python train.py --d_model=96 --vocab_size=4096 --positions="rope" --lr=0.00743 --doc_mask=true
Each number is 50 + 10 x the weight over its row's rms, rounded and kept within 0 to 99. Layers, rows and columns count from 0. The size before them is the row's rms in percent of the matrix's.

# layer 10 attention output, 96x96, rms 0.213, rows 72-86, columns 0-95
095:51 51 41 55 49 53 55 57 38 63 46 49 59 57 33 49 68 57 68 33 48 52 35 50 41 57 48 38 49 51 52 63 61 51 69 46 44 51 44 49 70 01 60 43 50 43 69 55 41 56 37 77 52 44 68 42 61 44 52 74 47 62 54 34 42 48 47 48 57 48 47 45 54 55 48 52 45 52 53 53 49 44 50 43 44 50 46 52 49 49 53 47 49 52 48 50
087:67 52 51 50 34 39 45 42 53 56 68 53 48 54 65 55 58 52 49 42 56 45 50 43 64 75 50 62 43 61 69 47 16 39 52 51 70 65 72 68 44 38 39 45 55 48 27 41 36 51 41 60 40 46 52 62 39 32 65 40 67 39 33 53 58 54 45 52 50 47 47 49 46 47 51 47 52 57 59 45 56 52 56 50 51 52 52 38 56 50 47 53 47 49 48 46
108:41 56 40 46 46 33 49 54 53 41 32 67 41 58 37 41 45 61 44 75 34 41 46 44 47 55 57 52 46 46 62 51 62 39 53 51 37 75 44 51 35 69 71 22 63 46 62 55 46 35 54 13 66 52 56 64 57 34 37 44 57 46 37 50 50 48 51 52 53 45 47 53 54 58 50 51 48 45 52 56 50 50 52 52 53 52 50 52 48 54 56 50 47 52 54 45
095:44 56 49 59 36 72 38 60 55 52 54 44 47 44 44 47 52 50 41 58 25 32 41 39 47 27 43 62 64 47 48 59 59 47 39 41 68 41 45 42 48 47 46 44 45 64 43 54 65 62 69 33 55 68 59 66 48 60 59 55 27 66 43 52 52 42 47 52 42 55 42 49 45 63 52 43 53 59 52 69 62 41 43 59 60 38 39 47 55 46 47 55 54 34 58 49
113:46 56 55 46 68 61 63 38 55 61 52 50 48 49 48 48 55 53 64 38 44 39 42 33 48 65 61 54 46 57 65 27 61 46 39 49 20 30 27 68 44 42 49 44 54 59 49 57 40 33 28 61 57 67 60 67 49 37 45 45 62 46 37 86 45 52 54 54 51 53 53 53 52 50 49 52 51 51 54 48 59 53 49 49 49 47 48 51 53 48 45 52 47 46 50 46
108:69 55 42 60 47 44 46 49 48 53 66 35 67 53 49 41 35 44 50 41 42 53 37 45 45 63 63 48 47 53 53 50 32 43 71 21 48 54 64 67 64 48 34 74 22 53 54 66 75 61 38 61 60 45 62 44 57 31 31 56 57 48 40 40 51 52 47 56 49 54 49 45 49 47 51 52 57 47 49 42 49 54 46 50 57 52 52 54 49 52 52 51 54 48 53 55
101:60 40 43 56 61 55 45 67 45 52 52 52 49 46 39 53 49 47 58 45 37 60 65 43 44 34 37 53 50 64 59 47 43 65 62 42 28 39 59 33 52 54 44 54 49 60 57 49 53 60 26 71 68 24 25 63 51 74 71 54 52 18 41 47 55 50 57 51 56 49 52 53 53 43 54 49 48 46 52 48 51 47 52 47 50 56 53 41 54 49 49 50 45 52 48 51
098:42 31 49 52 62 52 62 52 49 43 51 45 32 45 44 51 54 60 50 48 45 50 45 53 45 51 46 45 55 69 36 40 54 79 43 46 31 48 22 38 67 71 55 65 85 56 51 48 44 36 64 57 52 39 46 37 44 59 50 62 38 29 66 73 47 52 49 49 51 43 47 49 51 47 45 39 54 54 48 49 47 50 45 45 45 54 46 57 59 45 50 59 54 48 53 55
119:47 42 43 58 50 40 61 43 61 41 51 48 61 53 53 53 40 57 52 56 46 39 56 70 65 65 49 53 51 50 61 51 47 59 56 37 36 48 45 60 35 78 49 59 31 50 39 48 68 51 35 50 69 70 43 20 22 31 46 37 60 52 20 62 57 45 52 51 54 53 52 54 43 52 61 51 52 51 54 54 46 47 50 52 50 43 47 51 50 54 54 55 45 45 55 40
110:63 44 45 51 65 55 51 45 63 45 67 54 46 46 54 53 37 45 39 35 46 41 53 47 53 37 36 55 64 51 57 44 30 54 61 54 13 35 53 62 40 63 25 37 47 57 58 50 66 54 70 67 53 66 46 56 46 72 76 41 28 59 36 53 49 47 49 50 56 51 52 46 48 48 53 55 51 51 43 52 50 52 49 46 50 51 47 55 46 42 44 49 52 47 52 52
113:40 52 53 31 50 50 47 61 54 47 36 51 61 40 42 55 58 48 40 29 52 47 55 36 44 68 40 43 54 48 54 52 61 53 48 70 48 48 54 29 57 65 78 59 28 68 61 56 32 50 59 71 59 61 43 77 65 24 66 59 40 54 36 44 51 50 44 46 48 59 39 47 49 51 47 44 53 45 42 43 44 48 46 49 44 51 50 49 49 52 59 48 53 54 56 51
082:37 52 64 45 42 47 41 53 45 45 47 35 47 48 50 46 55 49 37 52 68 53 65 40 72 49 54 54 41 52 37 50 69 48 28 49 64 61 56 70 56 73 62 53 52 52 53 67 33 61 64 39 30 37 32 74 22 46 55 48 68 44 65 62 49 47 59 53 48 53 52 43 48 42 46 51 50 48 53 49 47 44 59 51 59 51 47 55 49 45 43 42 42 47 44 47
101:55 41 47 35 61 44 51 58 42 51 54 54 51 43 66 46 63 49 36 50 36 57 45 54 50 49 48 73 44 46 53 50 36 60 55 76 34 65 38 48 63 37 44 36 40 66 14 55 46 63 60 55 70 29 60 37 71 50 47 22 63 58 52 50 60 45 46 43 53 42 52 46 51 57 48 53 51 45 48 50 51 45 47 53 42 54 47 55 56 47 49 52 46 42 49 47
117:50 48 69 34 42 43 48 59 71 49 62 53 57 53 46 62 56 47 65 55 42 44 55 54 45 44 52 57 50 50 47 35 62 61 20 73 67 70 59 41 25 48 26 53 37 39 59 38 34 61 24 51 66 60 49 37 61 57 43 39 40 58 48 72 48 50 50 47 47 47 50 49 49 45 55 49 58 53 46 46 50 54 46 46 48 50 49 54 42 53 53 50 59 52 53 56
101:45 55 52 50 47 67 54 64 36 48 57 44 33 46 47 55 63 56 53 53 54 39 39 64 49 48 41 35 49 37 58 41 60 31 40 55 47 23 50 22 56 59 49 64 65 61 49 46 27 44 35 63 48 60 73 28 64 37 61 67 53 76 44 66 52 54 53 57 49 59 54 55 51 52 50 49 51 42 56 53 54 48 46 51 61 49 48 55 48 55 47 44 47 46 53 47